Each number is 500 + 25 x the weight over its row's rms, rounded and kept within 0 to 999. Layers, rows and columns count from 0. Numbers have three digits each. The size before them is the row's rms in percent of the matrix's.

# layer 8 MLP down (transposed), 640x160, rms 0.0739, rows 261-304, columns 0-159
112:507472511515488482527499487486521502498530500493515499515502523507536517516472472484497497491470477489494493477495477501490466496509519437516523486511517504473501512504517483542486481493515518532490506510491492456514493501534521509509510489516517470540493451511486492534515507495497498515487518517481494526534513503505498479487483522510483524481525489500494505492485491533485483495514491487453469511455519489495518509477495461308484517535499527512495507528520486471527473475539526
102:493477502491499469481501526525481502466493530492510472524528463499487517487459530508483477483498495497486519520507532496483476493507498508518499462510520515513513501482518487533465517508535513495461485503456470510517502496503482509516512463500509529508490540496475492520475543497546499521524515512512509477530528526501526502497507541498505490492501545508504487502518537480517483495518493484494524508488478520486497477480485504309505490487485499473528482510494499556468504488517509
089:554448505499496468457502504524492542514522491514511530526501483524491527522460483508498503492515518511521511519504498474495516490528514511484442522462500502474458512488484503528523468451532494566500528539497482517532495482530479493504511499501479505442504528501496532486503463471516502504482490529487512497527519502506520543503486541523486537491483513456472468501492505481509496506515499472484500523478487548493499488481475438387476478467526467519510471500528477459495492504523521
106:491491505481558512502524523494452453457509522517476534481505476494520532516516519504473476521497488481511494493503472470490480497504492480521502534500463460526501496469480582488552481490525500503471498483517500504535468487475529527516564509513490476505528524480510484500468468505463447473476460492536503535485515478481482489529527478531516509501497466503481505486515481520491500432528506482502459510474484518500508457501481518436485479478507425476496492493527489512499535487503536
084:514519515513524525482533504530478485488474482510533501492509502494480503487490507519524546487503498472489486494465508464495571454517534497507523483532509473448530513471477446466513457522516509520484526519474498451471469537505472526528478480484492517467447507506503523472504487469489462516498449492509453489488509510499540521533477479530511521504540463494486478534522455519486469514493519505519500502512554491494496494516492472550507469483466486496505476521467467520487503423503532
109:512489479474508508498518530508516523478477526522480475510530537472494490537495504481502462472490465526513529536480489527517522532528488497455501514502486528502476505455502517477492529494502539497500482493474505516520483510551523519523491495513481487499522474536544485496475529479467462526524471500502481515485487520526504467506523496493505513528478502493494529532491495509496519518481519506503511526524498525509469515453535527342452518515492538477522503541477481499522487502500476
111:540519522499507497504511494529515499487528510516466474494479497478458504488482456502561478520504512493505485478485468500473480508504470506488534497511549486509490492502514521489509532501503482487499526481491489510501499492531498497493530494496507553503501494488497516494472519495495491493501518468505478507484543512479496498500514485511511533488496501504491493483513484485503447506472549496487464485483521477498497488486484500297506532484515503478530506504504473463496524488497498
102:493531503511470453539514483528495506513523534543476488494520477491489487463502476475510509539502520492471518509535520523488518493513505528483488509514459502525507492465474515470485464519517531534483507451510493482491471482512488476500449453491470491498483483484533459485489509485488454506491485524466513487514491504499517469522486523514496509549501504448473459487531468492498506491508508499479484552480466532511528491493494511379509510505495481510509537466514485498502455450560484
111:483467500475517498519525499508478518501492509503487504481491487492495523469489523492510449530510516499500523504464494524538489492501505521487498497517515484504520502511537507542522507460474511516515525495512517496512485513491516511512515447506499492490525517487530497480483481528474501515495481514502494536485501495480461523482508528501506479500510513513460478525512503498489508503464549495476511521540503498483443462493508504309491507505495536511515489450497488483451519515509480
080:519512496464518482552477508509525517497474477519497517495510505551536496515496485525503485501470499482528480492484487499579477489521463496531514534525509478533461473496505534482480494502486541486451530527494483479523514524506473542500508510502469529535486516511483472505531510505474473502532474524502489477491538540489513515468432450490533482463500473544486474509554465448540535526462490517456497478496513506460481506488481510450467508505515483507475484539481518503495473502521505
109:483475499472498467498489525520475532468527534516517525523504489508515504508498504522523450488496467524474463473528511511515479484486491488499494522503501497521502519501523493512519502508509475490527476465534492523505488535482525495498509468487485522492483470520480453492536534468503495504488561466483501525503505496531482519450498510516507510518505484508490586526513512473504465456514473497477481524497503480475554513477491477350506530520511507499518474496506505489480472499533495
095:538496504506499444527468527509485502468507482547503529508521509516517529489466473496477493545463482495452500477473502487528480508497492503508479516474485484492459523512485465547505504501506494500489494467478531537499534483499529517503478509502495511470482535512534506510485477522515492533496480507530492508529509521456503493482496490473513525495507518511494497475539513491526499479483473488511505530529502477465504530443496511340487520492521468540514479529499485469492522500502485
095:524504501497536470510525509464512533519539495494487516515541485563498485520510501589502501478497522560515494496486513524544486513496485517485473486554479474529519484492508495542553517512561481544458499481523488526538499514519510559515523523488492479488503479522518469538474495517458467516533484480487504449533511515479515516516486498464476513489525492509507481502485502516505470483520517482474522497512493550450461476507513521466509518506499466489456492521475493484544516505497484
101:492428509540538486503533459496447471536514538498493496512536519496496481489506489505559464508510529478473481504518504498456527506535516509522524540495477477504499511475541496504510477520496527490476542496480490498512505518496484514496549504536468459470537468508489511463504511460535520439481471499522520440526508479516497503502485522522481465478500486497446486521487518527556500477497490502494517477470487513501503488491510493547516502519474496454513460492518494485490436494550476
098:486492523524486515527529459497480531528469504512484500490502508451501521526477485518540487509494477474473482505523512497494507533509476492530487524546508489526489467492454527484495505511511493529526514514460512512501496531529514504480488511499474490505516498502520494523499470509519475570491486516500496483514504489509489500494499494548511508505504477542530469486501478472460511517499461480469465511541468480524481560490566551362490482518512501480502509508480548509482493480519506
116:497485523508490520512566490489494519475498497554511479463513483468546482525504516525509536457474514530498541519504541505528488493471521474470519505520500497483467512500466532516478463454514559480472495475513502512524485521479490542479474496460480513482509520492498510514480470481529532486507465499508504483491489488506476533498508525498467556495482506488480494465486510494532487465501503484511501479530492495528486478494453503400530462489447458499509546486449513507488460480492484
089:501490495518478475511474509470494457483476494494485486475518486507530462475517505479496471517488491521481492511494498526499527498505465468456484511539475465502500506506539474504494503518536474508498486521521494494524507434480480555491502464551477498497461493453503465439440488561474508479488521506508514501508525476486474498553510511512525547506518495508510448493491458545497527473458482464497462473523521547502516517476536465422526490503485491520488526484505531503511504511506483
091:541494528447503576488484503482476526490532479513481523502518467483479489484506539501463502513512499499478497489499477512553495523451496518502496529517473442507562531475517508506509506469518518485520495460482506510518508529519509493515511462537544519512519541498505501511491504489517450491497498527542535509515523493488499487447538500532536544501515459517497477549510460519537471489495496474492507459548516520453483503503552460507507513478506466516525488480480475487467494532470502
106:535503513500497520489506508500489489513513471492528522487494516545500464504510481508486489513515514479510497507456497484516551482509500508478497452504516501502494500497514520495460462516479534461535498516493503491485494486542496534525499498522475518481492494521521497479490511499498475442536505499509527505509512494495522461487486517456493486488472517515482473540533489510498474522501453482473510493501510447494499512497457527336453469496482473487520483535526517478500547513521494
092:480514480486481533472489501518461482502505496480488524535487509494559457485519498532513471476498507439531504504517495456505500504487535468509486523513499492470488552473512508541548483488485469510451491486503512542546461507482531475478469500512505526521491513475476477521483525510499450515501462499513459493449511468479499483505470469516427525504513518538490456507518483496465473502503515485479508528541495510493541486509463478480470461454486472490467516440509496491536492494484512
107:531486496520514504509509506532545501494532477512483494516507468530485498539484502503493479525480486543516536511485534547544495495508484464523484501475477488484504543500522523494507506520524537495461511501491468499490472501483484507447511496506459531499463535494527496470489496471527517524522448494460486455525495523512494526470466514521499470498500510523489465507522511471484512485460493466492498514485518499523506507472517503360452503496527500499490477500459475479478492517498450
094:482515485510490542519479510433497510481510481482465488460531493527509504499498482527487530513544523492533495505502493509528481505512515512505511484485533484529474520471520516496513503501501489483467488498502495518469478448520477500468480477524492491492526517507510510505528497502465474525503519485477499521460492521514504489494513519495521534528478491486463481494531521488494498497495466482491499513497518546492459485467526477326484457507504460499484510525500493464512534480512512
101:527528500501516490466472545514470530484508525520530502508517508525465484493480481515504552535514491506496443505491492482490499525495459505514520456510520510475523514471470522512473500557469531535498468454535524476484502448510513493490511504538503519528504525468509514510528503506507508506517501518536508486512513532502477477480523492481508532482484498502489494521505501502470510530474472497507506515443541501493519503527459478348496494457486502498517490495503499488480519518506508
085:532500555498535525474522505476510526538488484512532529479530490530480484474517498518495506523488526487513474525458491467499503497525509529472511496500500518509482499513495484498480501508498496528500495489475483473503514484504513465518501537532500504532517479475540505517500486452483530470551523540507490525498480498494467534474484496462457457482489489501484508521503488511485498491522496483483525502474510526520507483525495497651444481509519502490501482551507507504488472479562468
074:536494489461470543502477530487460523477477509499534532480502504516491468513508497512522512474509487489508465507471482492534487477552528497496492517511460530486493490480536485496496505503509467473473482459475513474511464526489507453528480513507475534471484499509519480495499492492502508487483484503494518515459532525513498482502463481522490513498479522523475483510538468475470523537512504452471480484514530480470510510533503517380446501462487567506502461509490516492511554516514464
105:525551505543442518510481475529499495484521502494481509506475548473528466513526488480524461491506527513488484497507482510496507496481466483494510484505542510506482486494449521524468527483522446517546529460494495505514459492485442513496523491488452493495476533470494515457489500532500471461506467512473487468542539472458494455479518498497525501509454498526512492542535523523497504490524508501473538480473508549512487502521520522441498493514538503484481498473497471448547491468505487
100:499474500505495512505522529540480463508501517480499517552511549543522526546533509481474484489543539461504494531508464476489495523467481500483504493495464505526505517535451513489509499513489481506551505451490516551509499514523480531531471477468506503481489512468505484509513515504496489464487505513456490464564480488503485518524515491485491503487521514556472497449485500530529503453536527473524461516497510541483506464519478532435495500495495516470540478509507447469491510469476522
102:513465497508511517476484482494488524498526492501501518508486471485489496504510522508512485505491494494495498485488496496491489497502492491503483505503487500498522494490520487481495515530502509501482490513490500499487491487486498519493506517520491478495520503495502490491485503502497489491513517521512504490496515488516504506492503481487479519492485506499486486532497510497516479493515510504487509518496514476503511494506504499229518508491521495495521511482495486511492482492505521
090:483510497473466489500504495500512527443496497531494492504474490510530524503496505473574518517498484501528486524497451495476483512495472488466514514545512520507499475506490515511529527529551482493516500469501523481485470543514479488481511488520488517503490516485487463490483478485467473462490475495493523507470507475513503492493509515531516482518493488509505523536526478485473500493441499499531468473559519459518550521496506486353540478504496503517492473500510511485521477510501540
104:518514498511518508492506512502501506537530514505540497506499480495489473505458474495503494501490526532513489485475503513520502509512527484462527515514502507477492509497514474501500498529482531491488471481493501506515499504531497499474517484495512526490522522510541501472492522507471500517507487470520507492511489505479482507521507491461496535543514539483463474549535503489489494458490496532503513538534479488468520504459512513312492511528515489457510525538517496555504497497508492
099:521510496491429489467563554543474506533556523504506507487539500492522484516486441493540471521503504515486494472530548500526514495497469507526482488533501505515456450524491530506492515514565481459513524487477515523516524484512488475505499484511482501466496495503512453525499458488524489485508479515500482494477480494498521531491529500487514499506506519494491499507524490512524464504491490496510478481516509523524503520479496454403479460506512497511503504527511516492442566477473519
084:452428493542457534485502486534488512504512508474488478508492507510508511513494471493513500514463498540451507539542458496478489503476434509493473558490541466539528538498534530488520508518512516465490506480470527463522529512523463560486528501510495500501479471488519480473475492491496549497525547502534476486474449520507477478504523523487511544517514493501496478503495525502493503517465484509475453488480476517520529474507522481501499472506517478530511468536522550467524491508498511
093:482529537474462489502509476527482515501512523536504443488511503492521488467469549503469489480527481496489475483475541498524496541528517470517494468541464498527497491463497466547483492471478515502483513547532509556509492469518494483506530534481500456494475470483495491458485498545481522471438521517491518492515520535484503470496485530555467508484455501502496510480482495487485486506505509477513539494530511485483514531503511513428446529436531515523494532484499515490506507528511495
104:509483522526506520498494502517496511510502479488491513517510465478503482506506518505498487513487492495513513490491495496500506503502495492498505504506491478491530515490530498481496492491481496508483496517486482489499517491513516485499511501495499509488523491481506484508486503501485497497518511505487507496486520502500513507496526482502487511499483480492510484531493512489493501526511506515504508510484490487482515486509499479230502503519510515504496524503491512513495476500492523
100:495509478534494486531513490502515493478482473480500487495493481501495484541513504503498474514500525533498451514481488534517499491497488519501490498499505476492471491509495490517505474520472453470507488506482543550513494487482527510484517510497470524498539506489466458430454489508534494508514529515497531487553483502490511489506503512522473541500494473504471497514499491507448525484514499423507500525451496547459482527477512571399480504517524511532499458502495481469524529525554488
107:505506477486460513453472502496453504468486505488527492490522497515501499441521477479524441469517471445519503509495485505488509499488520510505512502517494492519543514480538471498542494502481484524450510533541503477533503456492517506536486482516498488485477482518464494533509504491483486512495529477507501507526449461509539495499533516513503512508479517499465504471536486500487475454479447522479516497523475532486487497494516547401459487458484441519503504466486476507514509500539534
113:501534510510483470500455487512496525491510493522519479497530492515507554465493507503544526481537490553478550538509494528488490477508491528466465515518538509521472504512469501528486524510530529522459497516536520549545458476491533473506490498464499522520490505526507499504524528480536465499482518495493503486493522496517500497498524522475479496458506472519501522510435491472487485526505513491511507499517489465495487509480503536371478506507517513484491449509491522497473530468524473
081:454479526517500487460484497506495494503500497463505496492514467502485472527504502491514488483499486499503455518519522523484533497510534462487483487513478503512506501515485511506494542559470509481507521433465503494539507531505486437509464467505493540461508521476528494490472499526477510498504506483495502492550479446499524528478519516563486517546525508487509499499510458506459473498472477485507497544508449489495514489506509445407514501512476503535493464467508468487514481539479547
087:509496518538484491527474487485457476502566459457523513512494508494562493494493502535550487472481507513520489513479480493485527506536509520466542479496480479531501541454513447471505501494471480512524486480479492492534496524518488515480509474516489478483500472472493490476517502557482543508488494485471534492552501498514508498503498469493478523501503497476536498507500500551457461493447477475484514517517498471441529503507475537491471478530516451524451490544480522499468540519530511
087:477492489484512486514516498484509482521509516515515480532515486531486481522519492500494496481508502528471491522494468507492505495485511510487498560508462477503503480505480515528509495538516521464468497439506497512500495484500511486503514473479510493491503504519505476499484450486505487498536485524480490511540491515507530496519491468494515481514534503541480505465502502528512523503513504497524484491499499498543491511477519543306515495515481485490487511494510496513486461495448460
096:467531504506534518545489526511479451505532494485505503480498530522517465480456494499507488552448508512495465494506528507562492502482523495483503532474482435501502503481491509480486501523541512510514539521512508509506511507546466491557466467535484505500473490491493465489500494539498475498518477524532484499461506499491491475511510501489514489523496502536476475464513497489509492512514510556450501504540507534511503553517533504393481538505477523472497499491485476520466503540506484
098:505509473449555509525508481459471476520476492504493498494519509457462511494467503523494490519533512540511537514510533550462469506497483505487504496494509490526531467492506501500577534532500512516483491496515529536511477480562494502485491478493472518526505495488514508529513439523473492508494488516535487505504497444425484470533525516530480487507473521518511515514466510513513491534494521501451485526499493519518500480495537519410526505537490529526484512538492492508473466492493512
110:508515550519484521477523510499483469480476524497504538497537496495494484509487517498502492467500519535524480481504485505522495513510519526518526489485514482507504479462477502484513531505475488481534502505544514485514521499516520464477494468527496510502511526513531503508505517517499550476493533529502481535493475528529525494509543499487506525493469500496482478531500478488485475464494471485493501507528483508477497493469499503314476493480509448504506501499521485460508510467501524
096:469498446491528500503501530525484531468564508515488518549479502510506527498547489521483499445501505487513533527450519557469485474504506464499541477478496482454488506457501514488505487488500489469500499462541538517481500557465546510488504477455481525480496509526504491503531542485500462516498480488482524484512526477481564527470461508502512527513522526511491545517521489527516538489502500484484524498510503484495500502522476439492515521493495487476471506456502497525542521449515490
# layer 8 MLP up, 640x160, rms 0.0874, rows 262-305, columns 0-159
098:539495476516493489470522475538500530525496474469499552496489494497516511512444487474516494497491509485520496516485433469497544490460459450539528492508497493501494526508468513516506485513529514511513454498507488510485528501482488490510510551524493498504483502512503504509482429486451484423488495487489467460451504529510482498463486478485551467512552456508509498485543494533476523462469517567485530477511536481467499493490527506490501520501480508474510518465504487506535502502484480
107:485503487513475503496487466535524517474498513526531416545480486503501486494471502505520483528530489477545509463493462510504486498464490487496509485465500514503526485522496469491517498497514499485481517473490452482444487513521540490502479468478489436520505502504509516543472535521529505491479515514541517445488502499510503464483514494486514470513542528508509519546483511486522512477470501542455488453466470521516501560475517508493539512492547554475506517484526522558525485474490513
103:486489520486522508503504507448546470528503475567487538483496455509494505519496506486508526483485478463513445459498488516485497486520485466509512538510490472482532526507552536507505491542496542481498481519451494489519546515500521548498478518508469472539514527537495497506478554523524535495545557515496478481481463516507477514568523504484505489565503493498514505574486511496493508471522530486497473510524535512489519493506529497481520508500491526469491509501512474526527507487476494
091:482475469553501467501464504475480550489464502465477500484502431440472522489507517517491489491513531528513504496495494481479529521466473489502509455491506496538471511507565504481499522526489488446494516502549430499495563463509533502515540492454490464502522518532514460496464538517487492537510538493481542497520496498510499479453518480462511488496484495501508532483492536482489515488459533497488489506481462477507532483460514521502500479499481515499488498543499524470503477490510495
111:516491482477522503506493458453484512506513476496492502486512508504524553507474475518519498520482456471455490529486454516442553484493490496527508514483500498484526517523487510503465479490546491474512516517459503480537489454503472515530494521450516482511461517480446506536534445509496473482536525494482513447455522486466530529474503464511481471497542473496516527541554509497471482523495512502494476538474514487527518521505488480481476462541476466519471495514491518491520502501498546
103:499517514497500503500514498508451493499459505452499530521510524518519516473494511478439506471533495476489504504506525495515514501501542483495550510490458512549481472511498487465451555503491474486478475518420503460538481482501494512525466501494505465464526495518458519478516486496487490470465509522511503513486498549513504498498467469437520508507449499499511506515464500523505549496483532536537475480489486521486494446543523498490479470525499496478498483543453509481520488476451522
106:511518467484453512436475498475458500540523511502481506446489477539513503492531519525444508504465482522508514520504478526500527531523503494490500500466478475520519507478528501516491504519492493472538499484510437561497540532505523476508490498457513500465486466513499519546514504504480519555486477524481535522461498520511543495453477476458528494546444523533506517498485493479482516508508517488500528433527515439522506493487497524474492492499477528515490516501476518477510483506523496
109:511501540490511513520454466522489503483524498496452470545489519507488489477494489536477496528520529525497512477532503467461506461483499489496526517520501455527487467501475510477529550471559476519484478496475485490504502508508496461516559545497456511489521461542514527504502521512525556484514501488498514457488515483493505504506481427502489483470483448512525495494544499494502502479512502524503516518474503483515527482492534502481472481469491461484506515544434542519504476436485514
095:525459553524483512478499522500486541517533544501456479492524479443475482523496473482518458473498505496509501515541503494464526500512548496541500532532513510499474461526538507545505493463477446518488487520507500496512516472518495487495537507509484469505534504527538527515551466475464534444510520490479480498541480507548474521493504477525539483516495522479504519526434530514515522468500550505519482492501466511525527493522486527491522500485474493486485481463502502459520517516473515
107:504485495439502488471483493490535449520493504448516477460495483458497485497515536469492496476523534490521532532489479471516475538484487480510482472485474485475524495493465534523486516537505528529500472505462519447475500489495517487506507533496477464531538535460514492508489526483491490515546485526480522546492535511493514505506494503464532530537477489483523477551504489486518549494522494504504523470520505516531456506496545544482492499495448464459456491500509533549464479511516475
094:464483526510521534536464501508484481483483517485528502501502492540481454516529516468557502501544519529499530550511499481500525455522499509474485491511513486516516530477503514500530489501507516498446470543513462481510548485519502487486540479496469482512492479490487542475491503452469481518533473515489493453482495496530508530451532471542488496490478469508515550498486491540505509538542552528495489471508491509512503516498510547492491509513483482525489509492452501510565430526518515
101:519488469519510495482528490491488462503497532490512498447506482481526538511539490434498474495544513441528490477506517492496531510475530517514492520484510472481531527514522512501485521485492498493500517514493456463511476509544499530489486474489496476451493500490476505515509547500509473522551460499470506489468510518501466536500510476555523465515514496497498499541506450473499501490480535529504562514521518504466485467463448476485489500480453505519433478500507516492563509477513539
099:503547507474488510527469501491516496522500503498518494497512506480489498487490498489467536502477542508505555497519499539469493479533499477492525445482468541473484470511469519482505501492514483494514510497510495479478551455535539442530475509448506533513483549467517531549510483570500505512512512437512518498488525537474501537519498454493562521478518492508516493528487497470536486493531517494503491524493504477535495503495467555476502497495506480528500535487434485519493538521499503
098:520512459499501524454489509476525526545518525471462514464507412523499454485528522517545469501524474499521466514477531488484541558476503496480466513466521519526475525533547506481543527507469473485519528488458452489528522489496502463493502504485500493500494500470530530535510513474494508488511502467492474515505500489510439469498500508519489491494492494491537514508512483465444518460516517538539452494506483511496487500510528479494528536499497501495484499460471469494489487454508479
122:525510506515459446497505504507495523519454477476532505471520478528460501505493497495505502534490545488507475463485458495468502522503472493487503502453510536530514451507480512507464531464482528504492486503523489464454523500488540494530462488454531464488501499477509466482482522479551476474474484560524509528519499528541444499523540486477543467490487486477504500568492519482473562520502531512511539529499509505479496485462502502473504489514539541498519516525513498515508507518485499
096:500504501467516567499504502483485525520504494514466507514513517512479464483534513505520508506506536489560495504541464486501509498473495516517526497463510527510502451496466522468514511474470489483482477502475496501502507512532541534493460505450510508517510448494475528556536462476506500543522483492507496528525455482487512514483474475466523475491448470528495571522546494453502516501510487491520474479493532514516493476504511505489490537539486493456516510469478451544519472499497443
103:443453526503499465498483501492522510487483484500509487472504475496472478480542530460484512540524508478461494499479486486451507513490531440469471511490540488522479502512485518509502489495493487474486477511505441434487485505479486498534487519469477486506481475538497520496491503526462474509561517455500430510508508469507518492510454476529503477460496483517518513478500521453515517512572529530505531493487484514529486495503496507495504471441527523474497509517499536466508486452492477
103:502475488501494484458554476543515549516473499534516460500491506501511531507511504478516463516520524469536502480531477503497483532505489435477510469515525485453523470531559519528513507506498501529507479517537518490493509498444519511502467522494512483492530498550522525499492471513472506505498522507507512534526446476496504502513519430507520540530539505519515536505482518511481500537452492505525499490497486447472528492553496459495494476487533516503486540453518545481504484507470487
102:534518488498490474528495492490527518553522545488520485492472460507452472477519530428501468512573482489458488490555503491504515475440508478505520480455503460532498475503496504521524491506502514464513496521459494500511472445462516491505526478499493465532523495498472504513519512444487501505502491505492504487499529476493522506528512475464509450513513527508555487501468499531465508531513492507494477500521527527511514482458474532490556483499499523506493469562503525486509507485508473
104:529460538503519481528491511483484530496537532504437474460540471543446526483517536445495514486509511506489523456492527510533505510466488507535502507464510485520518491496521510510459489472501498495477499506479507509510526457539520496531536509479513500511551523520480484518501466477507500449477492484496498532484487489498442515524516475499549482505514451494508524510517516469473518482467515497526470485506463474521491456493496470492493509482534493512430477432544490502499509490472511
098:509494462521498470553491496524499493518489533505480521510473515502518470539503512469468502463509538520526530532517513500476505454516475481502502463527504492539533473511512489528496495473540531499543476485493527475457492513561512529484497486502495508527511485476491489502517464468567502486513447515492478515523505538537494500504445465520535509513496553477528493549459533529518522487477495534506542461509486501482478491493502448489487530486498549486500489500525493545473498497479443
099:511476481516535547522495488505549473482494432474494481529499505516543508520543484523463483488532490483535500485504535511509511494506488451515537541520463504499496472502554473509490518467515522483500506522509488511524485480485495478508531522503474529509468504518486498481508526495460498502450491502426477473491512451497478526536496461524493497506495533508560491498444542511472517514482496509483511477460457467489470512530496532487512485514502538524480522482495522501527475546460544
090:493514520503514494510424495513490458481506499506479450536482512458487531523502512477503515502512527497515494516539494497540514515494503442455530513513521504502512510511498466509484501517527510464493496490534479504524475470525529487482500473480494509469516498513499511510491499571442510514493505470451497455481512454485514488470507485548493552470474540495488513470493499477512507487469517538511477526429495467489495555496487455482588525509491490494502518518493523525517496521500528
091:476484496509473424492523467496522506521532568468483506508473492465515529509469494501502470531531501480502520516485486479485508487490477485510521492497540504514536469514495472507528480480484524528485495477492502504492529445472525497527534546476517457506540528487551492485488531535459555504557513475477514460521517498546520524506478507453484482519521502502509509513405520496512492507506484517510512526495499528486505507463487489492522473489484499515506491469502513473483459463475539
108:533482495449531497467473411475499503505487534503474509509478504517479515442503490529501512477483489482483523487470486495482528508502534534501490491479494475469509516464539472542489545468489535505538468515546490513478537514462524503541434475475507502480500481509503501515524479535488488535523500476521534506534474473530508497489543512477529543503506489498505521500511505492493500478496461539512502552509519532544536460526508463482535503492488484538479533449482506500503490504503482
104:504469562516511516479491451464502507497474488531504481508516465521489488482491500495517527526482525485536513445480509512526494528545520454507517507502482492479504505466553487550498552495495512453466472567500524495484545505493501495531471512484441490481480529502529547512509487494481529500485508565477513463482485501501508482545519501494510455512486517516547493495470492474444459495512499492495483499528540511515475508539523513477511510493462516500516514524473553478525483510497517
096:513464487526471484497451495508532523522546518499494514528527491515544526452505511531509508516471554477547481547551462463469540480495496473511481519497529499532486520500510484498512514486515503493530490492467482507476538486484497478513467484525509458521478478452515508500448507481485497494541483516523508501487539444471530506527502462456500513499458535518493517502538540493484534475471500497513514468480486535529536496506477456468492536524527510494455494497541516497497455505520510
095:516489496511481468473483509545454472529519479467475514524480505484515480493495528496442510436491490520451542466473515488517509489512502472515496507496510526489450531503522506478465496485513465488504484528477485481411515480471489496500439497502477484530544486499476488463499486502486521525494513488499475545480483521487438455542515514458526515474495525507541486527503533515466532473507492516528475546516508524478498483510472507494513522537503540496523530485493481511518518478460495
098:459460515494523499508488491491526463523496479515503509486494467484490549465501514510515495513485517486502494482495487545503539514516522505537510527521452477481508472549484481499536501499531530526535486546501525501498487485507482508456454476484471504516480501509479557495550470498510539518519457501503468488471494483518493521455472453525499479483515444535522476469505503487469501503503493467501480493491460448507498505551520506481513506499480454516481512453522514480504449449458562
097:468497528455489474446460467545543484510448526505505503490495480487497520467503536494537507488536560472513479526465477503497528525528521491521508507463528490503540512468513521530514503490472489548471491471508475495521502494503564458556496481430504505480473450513518507521528517508501539481510491522524512515549477467524494505514497525487512504496501510450549517500481508499488524473516467488473524516496459467504487511499511493477520520488446512499469483471485507494530490526513515
087:515511498469492482526489493520523504488515467495500470529504516512533470462516540532509514490521527471555510538469493493470496481500508519504530464517489544500501482544488536528493509475475536505509491512484481446509477525527536536505491509477488515522523490506468529548540514472501492535506487525490534537520514480512463500482542494512485437495476533545491524514514498492490532472571528517516508506474513494487477532481466504491492541552466516491481522490443507573481520510495479
101:480423490501485522481483520453484504533541506502501530546490514501450495496472470519461500508481449529515504500478499524487533510512521472512517531473496491484521494522508485477503507514468529497458496488515455486438511509491518494472512525461483490518471487490497520524517520491533537510552504481495486498537470423475500506461510477488503497501511452501523528503471493495524522477530473522499439500501488525480520486461550472497491489511513506495541545502508466518495493452490442
097:485490493526471519511471497506462530514512485487495553539518493553535477490483480515478481493496483490524528479523461481472535478520472475553458523485506503483538531511574551520502508528481495521507466517487455472461548494498486481534551492516525502515507505466541520506475476482459549473507477513513508496502523502482461513518470476467501504504492485466514525540524520496463517528514487500486502436479476523519511507490498461467540505512495533484497508470504506539503477531500535
098:502497528464485537485461428525480535516496523485526499475511544463472502446486472509519542485454468497542527524522514485489498469516564500493477498506489497528469518484486501516522535518566526512489471511511476485485511523521512507513473496476496486500494487503523491526493517474451510500481481467476483514495494495507551467524514474513524503476501459470516527487535481499541506511495511515473448483431498463496509500536454487482496480541516503454475531495487480538533494507504478
101:486502483460484477513484470486528503564510505529527481519494518502518510507516518483482568493499534500517507465509465512482482460497504438525480525494526477517510492529478507497514511479552476481562471480461447445504513457524485505442508503512502485486510502491473500473511514509500486521534517503496460504461497526486524487542462483471484488500527543533521510476485557507489526499551532475515502481511502518516533525522475456488492497505561534469500519494519475498497481534476482
107:488506485516468521529496499462521553470480505485533504489508503454475505535539489491473481489488519507499484526523497470480546492521535491554504516453470506483489488528482493495481495508557477510509502480513471488441512515499508472460483485493455482524481471459509495480481460528492522493483512498544534504466480527470516452495480506517487482490456519467477478560469549506484488486517547524458480517503509503478511516516493474486521461490523484545478506531536503490516427504529515
093:514491521512504470530471493485469479513484497492539511486477497485512490518506524542456456547469518435463548469482484512496495486517461456476519515477522532468491517515541470502496501454529485502496495520495560519509486510527496469479504557515509518491509470510465538549450520481535534495476518473540509504472498484521483478486470502428509508478496478508529498500541534502502514507501513526496536494517534480496523500483532515490515492546510539502465552505504518501460493492526474
100:502535473452491470513476502520484503519493532556527490470500485532508511522484523530499483501525490483525484461522483475469506541434469470459515463469501489487483475528506515477531532473498533474477519465538528463505490485496487502510475513486502545530522467518515487533549491433511515505498503456496499467457503484494492510525507491501497473511496532532524489482538500518511520523479532514473531492476448485542466482504542507488547503481507526477470520479488559483501486464489525
092:500503524555472516498476476525487515560502486509528482487477480461507519462546485505501504551504514447515521487515497498540511534505487480519500532515532502493471513504546491495477530481481497510512467488521466455492479491472479479495481505472472514492476478583469515514494528513500489492525488455513508493424528500500457515476525482508479518487437503454479499463540479465493495456487482534510491480516525497514472500517443500485486506491461478491450519493477526510506517477499515
096:506434515482532484530485479518501538533484479516495485475536476491517462466476514544520499531532503478530483509507525476532514542518483473521487513475444479549540479515517481495483506494483493484530496502478490488513510525468546486518490478503525477501524479507439518456511516481481518502521498525517472517512465472510530478486527437476504490514470484506545489529509502468469497509532483502514516490548510547497540493515499470500448436504520488459476515504516541537515489509485462
097:497509549520492506505558481511506491504534487482502519505519463540542521511485537476466515522503450439493447480510540487477533518503519487478518487499519494456534570572466439490521517511500505509526485512502497459560494542548500501487492498506511489489525489461503494496485522465504476458520490490512481481496540491519491498472493515488490488519505520540516517511502457517518513485497485520496507498495453447520551509497499498487513521463489499460521534518520484501541489495477521
104:505519500517496509503478502462528503494486492548520536573559508499484517524483558537478498508474481453492469514462474470481492500481506501477489492540500507481524480484540468503487514519501489480528509518499507475500512490506468472507523521496518533540511494494506456517536505490550520510507492459489447538483514443486469495521463478472505456525484505471557543539504504516520504524521474486508554488471483554460486505498505526487526475521514515469477523512518508503468498476515455
100:500472504493504483487499507516494487546427494484467489481490491475443477521526516482486502510519528531450492482538488477527496555459476489471459512481454475525471473491484509495499505513465544528483482563544473496498567482578497486469517549507460479486531468508505473511478487488520503523499468498513490510496505497491503481519529462451503526514465465476511485491523519535460498517473532500491487494514499472495515513511480549492481500492522496500492489507509526513484502552510525
102:498543497518501515517504478498517474529522523524479513538488486507477495532485529499511505505485512500480495502475503501518540517492484463474519502514463515497529546493520445535482532445496488442512467575524510531498502486504516504508529481513491545492531482505507501545479556564457545491540506514509503537451461502489493466481539483477568497511441490497495529509512502483491494517491497487499494485489504455520468515481544545482501513493521509464494491488500454474499499491495465